{
  "vocab_size": 4096,
  "qk_norm": false,
  "attn_scale": 0.177,
  "parallel_block": false,
  "max_seq_len": 256,
  "doc_mask": true,
  "max_steps": 5809
}
Each number is 200 + 30 x the weight over its row's rms, rounded and kept within 0 to 999. Layers, rows and columns count from 0. The size before them is the row's rms in percent of the matrix's.

# gate: layer 12 MLP gate, 256x96, rms 0.113, rows 95-140, columns 0-47
# up: layer 12 MLP up, 256x96, rms 0.111, rows 95-140, columns 0-47
# down: layer 12 MLP down (transposed), 256x96, rms 0.107, rows 95-140, columns 0-47
gate95,098,164,230,168,213,197,170,219,219,134,218,250,184,148,193,210,182,211,191,225,220,199,229,238,214,215,215,177,199,198,282,254,198,232,226,207,190,188,167,209,229,257,240,220,184,212,240,213,197
up95,095,223,141,206,187,236,200,202,244,221,194,221,218,214,146,229,192,239,251,250,216,200,191,162,201,203,176,180,175,176,213,170,197,202,236,220,179,218,243,205,229,187,243,186,216,157,207,241,216
down95,097,211,197,158,251,230,180,204,194,232,197,137,180,197,190,225,176,185,229,151,178,154,223,202,218,190,197,179,208,224,185,224,194,278,261,216,175,226,144,242,185,218,207,200,252,197,249,164,217
gate96,106,160,204,190,221,255,177,180,230,217,248,246,211,210,144,216,232,213,161,196,177,185,162,211,207,234,195,251,174,204,139,210,176,212,201,163,288,203,151,255,239,220,245,186,234,211,176,205,198
up96,101,235,162,167,235,244,214,190,204,262,218,163,209,167,169,175,185,182,208,169,205,197,226,192,226,179,262,191,187,166,187,186,192,224,202,215,202,209,184,153,176,193,221,185,195,165,147,175,231
down96,105,239,267,230,210,229,155,160,218,250,203,211,206,125,154,181,190,218,198,167,118,145,215,189,208,249,191,187,188,156,220,181,164,189,274,165,213,191,211,225,217,183,164,191,251,229,191,230,180
gate97,099,209,174,194,216,161,206,137,219,161,181,237,203,136,179,266,181,247,213,171,204,170,202,207,169,198,198,198,187,214,174,218,190,240,184,198,143,187,188,212,208,160,162,184,240,166,140,225,165
up97,105,244,162,192,215,237,220,225,240,173,267,174,252,189,259,196,203,188,202,223,186,210,209,229,215,278,194,202,216,213,202,219,231,176,256,130,222,172,250,184,193,209,203,173,216,191,205,211,153
down97,109,200,205,237,176,178,185,196,226,182,126,213,203,166,235,203,245,194,243,179,247,168,193,189,181,242,187,147,223,197,195,184,205,222,175,179,234,229,183,253,203,201,245,233,197,166,230,240,225
gate98,104,163,177,226,246,188,198,234,232,160,191,151,194,175,201,232,210,207,207,189,183,227,231,154,190,180,217,180,204,207,183,215,138,212,110,221,219,162,141,165,198,179,180,211,200,189,183,194,238
up98,098,243,182,146,203,212,231,196,231,205,218,168,265,206,155,227,222,204,203,200,180,196,231,190,203,171,192,194,200,231,174,191,138,185,212,239,197,197,176,175,191,209,190,167,265,218,161,241,181
down98,102,232,233,201,187,167,212,137,207,196,219,205,175,215,211,204,128,212,172,237,228,266,136,240,226,137,175,226,193,186,178,173,185,203,188,189,170,170,183,172,212,197,252,196,170,158,215,186,222
gate99,099,133,232,169,221,203,164,198,161,144,175,229,223,178,203,248,204,218,206,224,178,185,253,169,210,185,232,197,198,203,240,213,261,180,182,211,191,208,234,220,228,131,223,206,196,218,222,189,245
up99,096,213,206,216,205,134,172,197,172,280,225,223,191,149,231,196,198,187,250,201,221,240,209,217,131,144,230,191,241,207,170,232,204,180,178,217,203,235,203,216,169,216,198,246,173,238,179,222,212
down99,094,186,192,186,220,216,202,209,170,185,157,248,177,188,209,172,229,186,176,215,202,177,167,177,157,217,263,217,209,241,260,203,200,192,195,188,161,174,176,168,217,188,153,219,194,175,222,186,218
gate100,102,192,206,238,180,209,153,181,180,205,216,188,195,195,169,175,217,151,205,238,186,201,255,216,204,138,208,150,174,201,201,167,261,162,148,163,241,175,186,218,196,237,180,222,187,153,178,221,242
up100,105,216,185,245,180,187,152,178,199,245,209,149,203,150,200,198,219,184,175,226,192,200,152,210,204,197,203,147,232,201,155,113,183,185,227,214,176,185,140,202,171,225,152,237,176,169,223,178,238
down100,104,232,189,152,209,250,230,175,221,237,194,170,189,160,216,182,185,166,165,193,212,254,198,153,173,250,152,173,206,195,187,183,212,216,202,185,204,259,229,203,180,226,183,149,181,213,189,168,206
gate101,103,163,171,244,187,196,183,189,193,198,211,211,194,225,199,264,170,197,184,237,179,194,192,196,146,209,228,207,209,201,187,208,180,166,133,140,241,220,236,244,239,174,202,164,222,189,158,151,218
up101,096,189,187,166,193,248,186,155,193,178,226,164,226,212,145,171,206,200,152,181,179,197,254,200,209,224,249,248,212,188,245,213,179,195,221,183,137,219,192,179,198,219,215,160,228,221,222,166,198
down101,100,191,218,203,217,206,225,165,217,233,187,197,223,242,181,231,169,216,162,167,150,222,217,203,196,201,195,183,191,163,192,176,170,182,209,184,148,200,232,193,177,197,218,236,181,230,159,146,162
gate102,107,154,231,182,169,182,208,228,185,192,187,179,168,231,197,141,167,195,223,189,136,286,202,229,154,249,269,212,160,220,175,211,203,212,179,222,183,183,225,218,247,203,251,133,174,221,177,203,239
up102,107,256,235,185,214,261,149,214,192,226,220,159,264,205,185,234,211,216,175,242,177,157,192,152,140,206,137,202,187,205,216,201,180,182,170,196,213,233,252,210,207,174,217,150,193,220,213,164,193
down102,110,183,218,229,219,253,148,201,198,246,166,242,162,180,229,213,169,201,212,149,193,147,199,222,220,189,188,203,264,155,196,200,200,198,212,142,227,168,172,224,182,205,195,219,202,184,194,216,206
gate103,098,216,211,206,201,240,204,181,206,211,272,201,182,182,173,252,189,156,276,162,178,186,222,210,201,226,238,201,198,200,187,193,222,119,198,161,231,215,168,231,215,257,220,137,181,202,219,194,187
up103,099,247,198,193,201,229,191,180,258,187,210,155,139,213,222,217,177,162,236,148,173,216,220,168,228,235,204,233,221,211,200,198,213,235,236,192,214,180,214,200,144,205,231,198,228,244,175,185,179
down103,102,165,165,217,148,167,212,252,262,203,228,246,185,187,179,205,231,195,140,211,273,188,205,214,195,195,228,163,201,206,216,218,192,209,164,136,194,182,224,187,196,191,212,227,130,184,232,193,176
gate104,105,169,210,237,169,261,167,197,203,168,234,206,193,162,167,160,204,191,239,204,211,199,210,221,132,242,235,234,206,183,205,189,214,198,188,144,184,253,209,245,225,184,219,221,219,171,216,235,154
up104,104,152,152,154,218,165,160,182,202,225,192,195,214,230,218,165,259,186,229,180,190,227,182,176,180,211,230,216,183,184,211,189,218,225,222,180,250,205,180,194,191,197,222,236,256,143,181,193,184
down104,101,262,261,221,187,141,185,231,223,177,237,223,176,195,209,193,226,198,197,247,221,191,226,243,281,215,220,203,178,221,255,173,260,180,261,159,175,187,206,241,192,247,196,154,205,203,197,210,159
gate105,098,172,192,209,180,178,147,207,190,220,206,186,157,172,164,226,209,246,234,194,192,242,176,233,148,196,201,174,126,215,206,212,197,184,226,179,218,180,184,213,193,189,184,212,159,133,218,215,252
up105,101,215,126,225,196,190,221,250,157,170,179,164,211,189,219,166,163,223,161,209,142,194,177,203,214,183,226,200,191,193,252,231,209,173,165,232,224,147,211,236,189,245,139,195,171,212,198,205,249
down105,099,153,178,199,208,221,251,232,223,264,131,205,205,236,178,192,151,182,232,217,252,200,163,205,253,209,175,208,231,151,160,220,186,175,119,218,244,205,200,243,221,197,213,242,172,232,190,178,211
gate106,097,166,205,189,156,215,183,192,267,196,216,204,219,247,184,199,231,245,188,187,126,213,163,265,179,192,169,157,172,190,237,225,159,199,163,219,202,187,207,201,202,163,202,206,204,183,198,221,217
up106,094,207,179,217,181,279,224,194,206,257,163,181,164,224,197,224,187,214,198,174,167,191,185,224,173,149,149,204,164,187,261,219,189,230,146,231,190,158,203,221,247,222,155,199,195,196,251,174,208
down106,096,174,227,190,211,169,178,208,205,195,242,214,172,147,198,210,198,200,189,209,225,226,202,192,186,175,200,206,197,184,144,235,225,262,165,138,191,244,213,189,148,180,278,211,196,177,193,235,231
gate107,103,191,158,259,203,188,187,226,219,187,230,196,195,198,134,196,202,173,224,153,171,223,223,172,178,219,279,208,188,192,197,220,209,185,207,219,249,194,163,201,221,171,170,124,252,235,191,214,211
up107,099,196,203,170,221,205,184,205,195,173,192,247,197,194,162,207,220,218,155,219,196,216,230,207,196,194,175,259,240,200,168,119,207,138,193,134,224,239,199,185,195,260,202,221,195,112,178,219,222
down107,103,220,208,247,239,230,117,204,175,175,203,194,136,213,164,137,177,206,172,223,186,187,177,231,152,181,220,211,212,202,229,232,217,144,169,181,227,239,178,184,213,170,126,168,234,174,166,244,166
gate108,096,233,216,183,173,256,180,226,228,218,226,245,197,201,223,211,153,246,200,190,204,220,187,170,222,138,258,197,174,159,220,199,185,188,169,192,190,190,181,227,186,140,187,172,181,191,203,239,154
up108,093,175,254,192,230,220,223,211,184,208,163,200,181,199,204,218,233,226,182,221,209,218,215,183,192,202,185,175,178,150,159,208,187,197,176,146,236,242,196,172,193,230,199,184,145,209,196,255,195
down108,093,200,203,211,212,231,204,230,257,186,229,170,164,248,226,165,260,177,183,189,174,184,224,237,242,201,222,233,200,181,184,186,171,210,250,189,205,173,253,202,220,196,223,195,212,252,163,186,173
gate109,105,186,227,176,180,228,178,179,194,222,240,175,218,244,159,186,228,163,213,173,193,158,180,155,269,199,222,221,208,218,175,198,183,175,186,238,172,191,205,183,196,198,195,221,186,295,147,197,188
up109,100,181,209,189,196,218,226,167,221,176,219,177,245,209,188,189,221,210,212,241,247,200,243,135,180,184,219,228,160,223,202,199,202,230,235,144,207,221,196,232,202,162,165,242,187,158,193,214,242
down109,102,182,183,225,198,177,197,216,180,125,166,181,205,163,182,196,180,134,196,201,177,220,258,210,202,176,169,166,222,227,213,182,200,178,233,142,159,201,190,262,179,174,155,187,228,164,160,225,188
gate110,107,204,156,156,261,177,129,194,145,176,170,196,236,232,201,155,214,162,176,196,169,246,200,220,181,219,223,252,187,208,245,216,231,188,176,221,239,178,194,257,217,180,184,210,196,279,186,178,181
up110,097,242,174,211,228,181,175,227,202,236,185,166,267,184,233,180,179,179,171,233,232,176,242,201,191,185,218,232,209,201,235,224,123,235,177,230,186,210,249,190,234,241,217,195,241,199,194,192,200
down110,102,236,183,239,208,187,226,179,165,152,256,177,188,234,186,152,198,237,201,188,203,189,235,193,196,193,172,240,216,163,188,162,190,192,173,278,196,152,118,202,191,174,159,206,195,213,181,224,223
gate111,098,205,207,212,258,221,202,210,217,241,243,207,177,205,180,221,189,142,140,203,204,161,193,257,218,233,219,201,176,178,219,207,222,163,149,217,218,214,174,226,173,214,222,240,210,186,185,247,215
up111,098,201,178,229,168,181,178,266,206,195,229,191,229,174,235,229,215,187,200,230,222,158,156,221,220,208,140,178,211,243,202,198,195,194,181,208,201,178,192,250,216,201,229,189,293,190,281,186,276
down111,098,157,223,189,212,188,206,142,198,197,193,188,227,199,196,214,158,219,219,169,149,178,207,147,176,234,252,217,187,169,213,242,202,189,184,193,137,202,190,146,197,225,195,193,173,132,158,158,154
gate112,096,168,148,262,144,242,168,133,187,208,238,199,193,160,134,211,183,155,176,220,198,215,222,206,219,166,205,196,209,184,138,165,187,170,203,174,209,204,149,234,217,235,252,174,213,196,188,245,266
up112,099,215,185,154,252,201,193,187,225,158,197,220,201,186,169,242,151,199,164,208,152,214,193,228,209,203,154,233,189,176,205,222,223,216,204,212,211,242,226,156,182,201,232,241,222,168,179,231,184
down112,102,214,140,192,215,189,205,196,212,139,152,221,208,160,191,251,203,248,134,200,193,222,199,197,181,230,180,199,228,191,166,226,160,173,227,181,213,182,186,192,208,206,206,231,278,223,193,191,213
gate113,102,224,227,169,218,205,179,212,201,240,172,236,204,221,190,227,218,202,201,239,135,232,194,214,199,207,217,218,191,188,203,200,162,189,202,237,193,249,211,263,188,253,246,191,181,177,217,197,237
up113,104,223,177,170,175,135,193,246,202,209,230,200,129,221,178,212,173,158,193,208,194,179,172,244,155,244,173,186,209,215,211,209,182,191,171,198,154,242,176,178,159,176,206,182,183,203,170,165,223
down113,103,192,219,261,223,187,172,248,225,237,227,173,218,185,215,179,224,170,154,166,230,177,257,181,229,188,172,217,201,181,228,218,228,216,219,177,211,157,174,254,207,259,197,165,226,199,181,189,225
gate114,097,196,203,172,204,208,268,203,195,136,261,232,198,166,214,195,150,151,152,212,187,202,192,211,172,194,238,237,193,220,235,207,140,239,164,215,176,212,182,219,216,185,213,210,212,209,214,145,161
up114,094,232,163,218,131,220,168,108,232,177,213,217,170,245,198,173,205,212,259,227,190,170,198,149,163,171,164,191,201,226,169,152,183,180,161,224,170,207,205,186,206,246,235,149,223,189,255,251,193
down114,095,185,220,147,170,236,251,287,233,176,194,216,228,183,227,183,153,155,212,234,188,193,224,221,217,213,245,200,203,191,222,242,213,203,230,222,232,193,235,233,201,211,234,228,208,201,185,189,198
gate115,106,198,206,229,191,249,223,183,200,201,232,244,199,170,202,218,201,216,179,226,186,190,167,186,147,186,170,197,246,214,192,208,231,210,218,195,180,259,176,199,198,235,194,140,224,241,216,274,220
up115,107,221,235,178,217,142,173,187,158,159,206,207,192,194,175,183,224,179,230,238,175,225,210,218,156,152,241,202,203,180,244,197,116,221,254,166,234,184,234,172,244,202,166,194,164,208,202,178,213
down115,106,211,256,215,187,154,163,193,187,170,260,175,153,206,212,215,233,185,173,203,266,192,177,173,228,193,201,222,177,245,160,211,258,223,209,228,240,239,195,202,206,237,181,168,193,170,182,193,232
gate116,093,189,183,176,188,229,250,197,233,171,232,199,205,182,221,188,223,219,220,275,144,231,230,211,224,245,225,231,209,197,177,185,213,210,169,224,173,208,206,191,247,191,182,159,188,218,180,251,197
up116,096,193,209,205,202,216,180,208,220,204,185,241,192,175,216,221,240,208,171,225,219,232,191,169,271,181,139,200,175,112,194,189,184,183,184,232,176,220,208,213,219,229,186,234,175,220,205,198,194
down116,098,202,211,176,203,169,272,191,212,173,221,217,158,176,150,154,206,186,207,286,246,157,202,170,197,257,206,243,202,205,204,187,203,237,209,169,143,202,160,212,191,225,200,208,171,205,215,249,225
gate117,102,148,197,187,232,170,223,195,202,119,191,257,252,191,210,239,178,176,192,212,190,186,214,184,162,163,182,269,240,176,153,208,236,171,187,198,204,230,211,188,160,144,271,172,162,227,167,189,172
up117,099,255,189,197,172,248,191,198,222,203,206,203,258,171,208,197,170,160,160,275,184,156,212,181,244,223,200,196,216,263,198,181,178,167,220,180,244,183,183,260,203,196,221,230,177,242,262,137,215
down117,098,222,102,210,158,211,181,219,220,245,219,189,177,156,232,186,204,159,240,156,152,182,228,214,214,255,153,164,225,159,220,265,204,205,198,221,175,182,225,227,225,210,182,237,183,211,213,171,206
gate118,094,177,174,203,280,234,127,144,228,245,203,215,155,217,203,202,212,134,209,185,221,169,171,166,195,258,149,201,202,199,209,298,207,197,233,191,194,244,149,139,206,204,191,186,153,182,197,195,243
up118,095,180,224,221,240,186,173,192,241,148,205,191,145,229,208,199,170,160,213,188,174,227,212,256,240,168,174,189,228,172,213,125,234,174,143,203,197,200,196,142,175,203,205,206,150,211,175,176,199
down118,092,184,190,188,190,163,190,188,187,180,225,185,234,205,186,188,207,207,207,191,242,169,165,151,195,216,187,205,168,233,299,252,203,166,227,208,249,182,232,167,207,183,204,187,207,192,173,142,242
gate119,105,201,154,228,237,233,191,153,182,250,201,201,229,176,157,171,202,187,150,253,149,225,167,225,170,190,252,196,178,258,252,164,192,176,247,220,179,212,199,215,183,161,244,174,190,226,207,229,215
up119,101,211,197,168,157,209,186,152,162,217,193,175,180,206,253,196,187,208,192,140,228,150,253,226,240,161,179,211,185,203,255,226,249,208,173,162,218,193,191,167,217,145,172,235,203,202,160,197,192
down119,103,211,211,197,219,226,250,220,188,168,158,222,198,158,171,230,241,190,206,217,196,207,196,201,210,217,222,202,231,267,168,172,204,247,181,171,238,183,200,170,228,199,238,185,203,249,207,234,246
gate120,102,274,164,242,131,187,194,181,202,169,243,205,204,216,202,229,213,167,207,194,192,168,221,163,175,162,225,210,181,228,188,239,238,234,252,210,248,206,179,182,214,170,268,169,244,212,172,200,207
up120,099,221,214,217,188,152,193,185,172,203,224,163,223,198,180,219,185,197,236,247,218,240,236,191,187,222,233,223,181,140,208,202,179,180,279,205,225,182,208,191,216,197,168,206,201,216,228,170,262
down120,098,170,161,220,223,202,144,171,243,191,233,186,174,197,176,210,187,215,168,245,191,233,193,255,144,233,174,223,202,218,206,179,205,177,158,155,187,207,195,153,171,230,208,212,148,176,206,149,202
gate121,108,119,210,216,241,204,221,146,238,172,180,205,132,211,228,245,214,212,201,179,188,195,196,193,177,219,198,185,221,177,210,189,242,203,178,202,217,169,162,203,228,122,169,151,169,190,153,261,189
up121,106,227,201,195,211,178,224,140,201,135,187,197,206,222,212,205,124,204,162,174,195,229,193,179,155,203,252,204,264,204,147,179,257,206,209,197,228,170,214,241,219,163,154,193,180,203,170,201,176
down121,102,157,190,198,273,165,201,187,201,203,164,187,162,236,223,213,210,280,198,132,202,218,182,141,215,154,214,165,201,240,229,217,171,185,194,245,136,201,236,184,187,202,169,193,207,228,159,204,207
gate122,097,211,175,200,163,193,191,191,209,196,195,170,203,168,186,194,151,178,230,199,193,254,203,143,191,221,156,243,218,144,180,184,143,157,205,206,191,211,214,172,214,190,243,137,176,201,120,261,204
up122,100,132,172,194,167,147,190,169,187,209,176,235,194,210,218,219,192,205,158,252,232,204,206,164,172,170,147,212,220,224,192,211,176,188,216,206,232,174,219,190,191,165,146,132,227,198,203,229,212
down122,102,218,171,208,221,211,249,229,196,131,193,144,270,210,193,189,150,197,188,196,208,231,176,197,195,202,251,191,212,196,265,154,193,196,174,139,205,183,216,202,229,192,187,177,193,209,157,203,182
gate123,097,179,158,247,215,220,171,243,203,238,179,193,193,232,167,247,153,154,208,195,104,222,196,251,213,198,169,235,176,158,204,183,193,235,198,188,237,218,257,175,162,222,200,214,150,213,173,180,206
up123,090,162,232,213,231,215,190,213,194,199,209,223,219,175,211,217,202,114,272,171,221,173,181,201,178,172,222,203,177,252,220,254,213,196,194,191,185,132,184,238,203,163,188,226,202,246,173,226,151
down123,092,157,234,214,243,190,224,266,165,195,210,191,204,189,165,141,216,224,158,228,210,198,164,221,224,185,177,189,218,158,180,263,202,217,162,167,181,217,203,191,203,232,202,142,214,190,237,161,205
gate124,098,175,196,235,193,265,170,191,234,170,196,203,176,134,185,238,188,206,231,187,190,181,213,192,186,214,220,246,240,225,209,156,197,166,203,136,173,182,186,174,229,261,224,217,170,191,202,203,156
up124,097,197,165,234,228,210,180,213,178,162,174,169,207,215,220,222,211,126,203,244,199,194,158,188,284,208,154,201,200,169,208,146,233,201,228,221,220,127,247,229,203,203,218,175,177,139,149,197,213
down124,100,190,238,214,206,225,218,189,230,222,236,198,205,156,215,213,198,188,264,194,202,180,199,197,190,255,238,228,141,203,223,218,242,199,232,183,196,209,220,184,183,154,209,209,175,227,203,201,216
gate125,114,208,193,242,213,175,148,175,173,215,179,218,192,148,205,172,166,200,188,153,151,185,191,216,215,230,195,212,150,183,232,202,238,269,201,226,197,161,213,194,233,206,207,148,209,246,203,166,229
up125,105,150,192,224,227,194,194,211,144,205,183,181,156,185,184,198,166,211,137,211,174,171,213,246,198,205,175,225,222,230,199,202,197,192,199,179,280,221,252,168,145,202,217,196,185,220,224,121,140
down125,106,177,154,213,244,230,215,231,170,253,207,206,202,206,151,165,243,188,223,177,273,221,205,243,185,203,169,189,192,233,191,253,229,171,168,164,192,188,176,220,194,230,201,177,196,158,215,192,205
gate126,104,190,183,169,193,193,184,210,181,188,164,225,203,195,151,226,128,164,209,218,176,230,191,202,176,197,249,203,209,169,235,228,178,163,223,167,200,195,181,216,183,210,175,247,220,255,240,177,227
up126,099,222,200,160,217,181,134,184,193,190,193,247,180,199,288,195,144,201,225,183,173,242,208,143,209,212,262,253,219,189,230,186,260,168,202,115,208,208,255,175,196,256,184,193,195,206,186,215,158
down126,102,207,228,243,244,187,210,203,209,191,270,204,142,229,183,221,223,194,179,182,237,188,189,221,194,182,138,198,214,189,212,216,157,178,156,217,195,155,222,232,229,225,192,155,223,155,173,212,212
gate127,097,183,177,209,206,237,214,227,280,169,230,191,229,199,185,220,219,226,228,210,167,225,215,189,231,252,214,189,122,157,163,187,207,179,159,160,190,265,225,177,187,203,200,212,169,150,205,186,193
up127,106,191,233,220,243,173,177,142,240,225,198,262,176,246,196,228,205,182,233,261,154,199,192,240,164,152,182,194,207,160,171,191,224,213,197,227,257,179,231,166,258,207,194,170,193,143,185,187,198
down127,106,208,240,227,192,218,215,182,233,265,170,202,200,166,151,201,218,250,171,235,131,211,247,211,171,232,220,203,156,174,150,226,169,215,138,203,232,191,223,159,176,151,195,236,217,158,185,190,165
gate128,099,218,181,210,226,213,218,267,245,151,242,216,236,154,193,214,213,151,147,231,190,211,145,153,206,205,250,229,160,189,199,194,209,133,222,157,150,200,219,185,185,219,178,232,272,210,222,206,206
up128,103,238,227,177,187,199,192,249,152,197,240,173,208,227,192,200,236,220,165,220,231,135,215,160,226,242,214,222,141,172,223,136,212,211,209,233,170,171,211,185,208,157,178,217,230,231,219,235,239
down128,103,168,251,233,220,197,179,246,185,235,222,224,194,188,244,226,201,199,171,224,223,140,180,217,259,234,250,186,166,181,229,212,212,128,172,214,177,166,200,173,187,205,190,224,226,242,201,204,198
gate129,103,191,246,191,238,222,164,188,217,213,183,221,184,193,115,201,206,181,195,168,183,258,173,149,253,222,270,196,219,256,178,276,181,198,204,214,221,260,241,206,209,146,221,189,247,224,210,206,228
up129,106,191,157,143,203,218,192,226,199,196,173,156,232,241,179,193,236,226,179,182,168,201,210,224,198,181,201,243,190,150,226,222,195,211,228,178,185,231,180,216,205,230,232,228,165,176,182,123,181
down129,100,191,230,158,200,169,197,211,173,228,243,234,192,186,157,246,216,186,204,207,200,175,178,155,214,219,203,220,188,190,203,236,195,238,178,247,214,182,192,228,207,266,261,204,200,196,138,251,145
gate130,096,236,183,221,218,206,185,211,187,221,188,191,259,257,192,236,208,203,177,163,125,200,256,201,194,166,232,203,207,217,158,211,191,178,186,240,198,197,152,170,229,161,208,174,206,220,205,182,191
up130,098,217,247,214,232,210,189,230,151,189,158,263,147,175,293,233,176,173,208,193,216,181,175,184,180,184,161,118,194,247,210,183,236,186,213,182,194,222,220,247,221,234,209,194,203,151,218,175,199
down130,101,250,165,171,199,210,229,226,202,178,215,181,198,148,162,188,211,188,191,157,211,224,222,213,245,193,195,234,185,179,216,241,237,221,190,170,217,178,166,173,197,234,213,156,201,192,213,193,201
gate131,099,217,195,158,218,196,102,219,243,203,183,202,177,218,161,232,209,212,204,196,234,165,228,199,228,199,264,224,210,226,202,215,179,194,273,200,141,202,213,219,199,187,267,205,157,190,166,202,217
up131,091,180,208,224,245,191,210,176,211,163,220,192,180,202,234,198,182,218,252,198,229,187,229,201,198,227,195,250,184,205,235,251,216,167,164,211,151,209,258,246,224,196,214,189,245,254,165,191,126
down131,091,147,151,170,167,232,195,189,206,231,227,154,186,249,198,185,174,215,213,210,177,240,198,207,216,240,210,172,202,215,231,209,179,192,205,208,224,202,171,180,296,198,243,241,211,176,143,203,124
gate132,090,200,234,146,219,250,216,230,172,224,180,175,161,181,181,196,252,233,158,242,227,200,178,199,179,224,229,245,238,184,191,248,202,220,145,144,214,200,165,179,183,197,239,249,242,234,193,249,201
up132,098,179,190,188,165,250,222,208,201,177,238,159,177,171,150,180,201,192,208,195,236,132,221,216,235,184,209,199,203,163,216,226,235,153,212,235,229,167,173,171,230,210,194,206,230,176,185,184,189
down132,100,226,212,232,176,210,192,179,168,248,193,184,220,164,182,221,206,182,211,218,186,173,163,178,148,188,174,189,196,159,219,212,190,191,123,230,244,203,232,188,210,170,207,191,256,211,204,217,207
gate133,098,215,216,197,258,231,177,178,123,183,181,190,177,202,166,178,226,220,204,167,171,196,220,176,210,194,265,184,220,262,234,181,242,147,210,174,216,143,143,175,181,224,155,235,240,262,185,193,215
up133,098,168,230,159,216,241,195,228,224,218,217,232,234,158,230,238,150,152,257,268,230,174,211,149,232,177,203,201,233,231,217,225,256,190,204,208,210,204,208,217,197,202,237,225,171,221,235,219,181
down133,100,222,145,188,250,198,240,209,261,201,218,207,215,203,243,185,171,238,237,241,230,204,192,254,167,170,179,203,145,161,220,160,187,137,197,188,161,181,199,202,222,174,229,222,214,177,235,199,243
gate134,098,200,197,244,215,217,204,153,121,157,230,201,174,223,220,271,171,171,202,223,200,237,191,155,200,180,239,236,175,180,128,222,213,203,173,174,201,229,217,220,173,196,166,174,226,188,167,176,116
up134,091,201,224,219,211,193,205,275,232,201,193,274,221,264,205,185,216,174,219,159,227,198,211,181,200,233,193,249,119,178,226,155,184,179,182,188,249,205,207,201,181,201,184,181,194,173,186,243,181
down134,091,207,195,164,170,191,207,208,131,172,146,175,162,141,244,164,168,141,194,224,161,183,218,204,229,219,171,182,205,249,192,212,190,212,200,244,241,198,158,194,172,178,175,214,229,214,221,205,247
gate135,100,186,165,186,168,206,175,254,224,139,177,256,210,211,194,168,127,200,200,214,158,198,190,225,223,211,189,197,182,204,242,178,166,198,148,202,229,192,212,194,202,128,194,197,185,197,194,179,202
up135,098,216,188,147,222,210,198,204,187,246,234,236,144,133,192,194,219,184,235,198,250,276,279,211,235,241,177,181,161,188,214,204,181,212,205,220,167,219,260,196,254,157,207,231,200,156,220,186,179
down135,099,213,222,240,223,208,173,199,255,233,142,185,186,209,167,218,204,229,220,146,145,240,203,182,196,219,209,217,201,139,224,186,203,187,155,227,142,200,176,201,186,184,186,212,170,222,237,252,182
gate136,104,175,192,229,214,180,199,184,193,214,170,226,197,193,161,181,245,162,187,146,232,176,270,231,216,240,188,261,187,250,202,253,232,178,199,180,222,202,158,165,174,206,240,190,190,207,174,165,186
up136,099,205,169,218,237,147,174,156,220,174,239,230,217,160,190,177,167,132,166,177,203,173,184,215,201,152,229,222,176,222,183,155,191,218,204,238,237,147,187,216,175,235,208,198,199,206,214,183,158
down136,100,144,241,190,190,132,199,213,152,217,215,200,168,195,217,269,224,242,181,195,173,200,198,234,191,198,177,234,240,208,204,201,160,171,182,201,213,225,213,223,225,222,238,158,205,241,198,183,178
gate137,100,182,230,247,176,199,201,176,195,213,224,194,193,220,151,184,237,181,248,201,186,200,181,157,217,246,240,184,198,209,222,179,205,164,199,214,190,217,239,220,203,155,260,161,199,175,193,208,145
up137,104,226,125,230,243,230,223,212,247,162,237,217,230,191,202,185,181,206,206,210,194,228,192,261,189,179,223,173,229,202,247,204,209,279,169,206,161,198,156,160,149,194,170,180,217,188,215,236,213
down137,102,207,232,178,174,198,181,162,142,201,235,231,235,179,216,204,175,176,244,164,213,170,233,237,200,195,155,227,142,219,203,200,161,153,239,185,222,201,209,254,211,257,147,188,220,161,192,201,211
gate138,111,127,201,241,216,226,178,166,212,188,154,265,213,227,195,243,192,269,187,196,163,194,199,216,166,209,173,211,248,171,219,222,210,169,181,221,213,148,171,184,196,214,196,235,188,186,207,243,213
up138,099,152,234,192,195,187,203,146,181,142,189,223,162,182,243,228,159,200,188,214,200,175,174,176,132,174,213,184,176,217,244,233,216,262,222,173,278,218,188,208,190,183,193,214,246,140,169,193,172
down138,104,163,200,225,220,203,226,174,155,249,190,193,204,222,198,220,202,158,230,187,209,253,224,216,239,235,175,164,215,185,203,203,241,219,202,269,189,229,221,155,178,212,176,223,176,232,220,177,187
gate139,120,223,191,245,194,225,232,144,191,201,179,212,210,187,163,173,203,198,205,202,237,226,235,199,203,216,253,228,168,208,193,218,159,160,169,176,219,210,215,154,125,217,232,211,164,194,144,243,212
up139,094,219,200,149,199,234,199,233,197,225,208,104,180,165,218,246,199,148,246,149,156,221,208,225,241,197,179,206,243,151,219,207,215,173,184,190,180,191,197,240,188,190,190,224,226,236,180,171,205
down139,097,217,209,266,192,211,227,177,184,220,175,222,178,229,198,173,223,204,178,184,271,225,223,234,180,218,221,199,173,215,174,216,180,207,189,213,215,179,224,145,151,209,201,237,146,171,179,209,202
gate140,105,201,189,201,186,206,111,162,195,187,225,260,197,202,175,224,188,189,194,198,173,182,183,188,208,213,201,215,142,187,207,197,198,169,206,194,219,225,195,237,245,233,242,195,224,172,200,204,224
up140,109,226,219,201,188,189,226,182,199,195,185,219,171,220,188,158,168,227,200,219,221,176,127,235,191,196,223,228,197,213,208,208,227,170,222,176,190,242,210,217,210,242,256,257,187,211,190,168,198
down140,107,203,179,259,188,186,189,139,237,222,189,218,121,220,185,276,225,163,221,228,161,194,208,188,157,158,202,231,165,189,203,203,236,186,226,189,189,228,176,198,198,187,216,203,223,241,195,213,185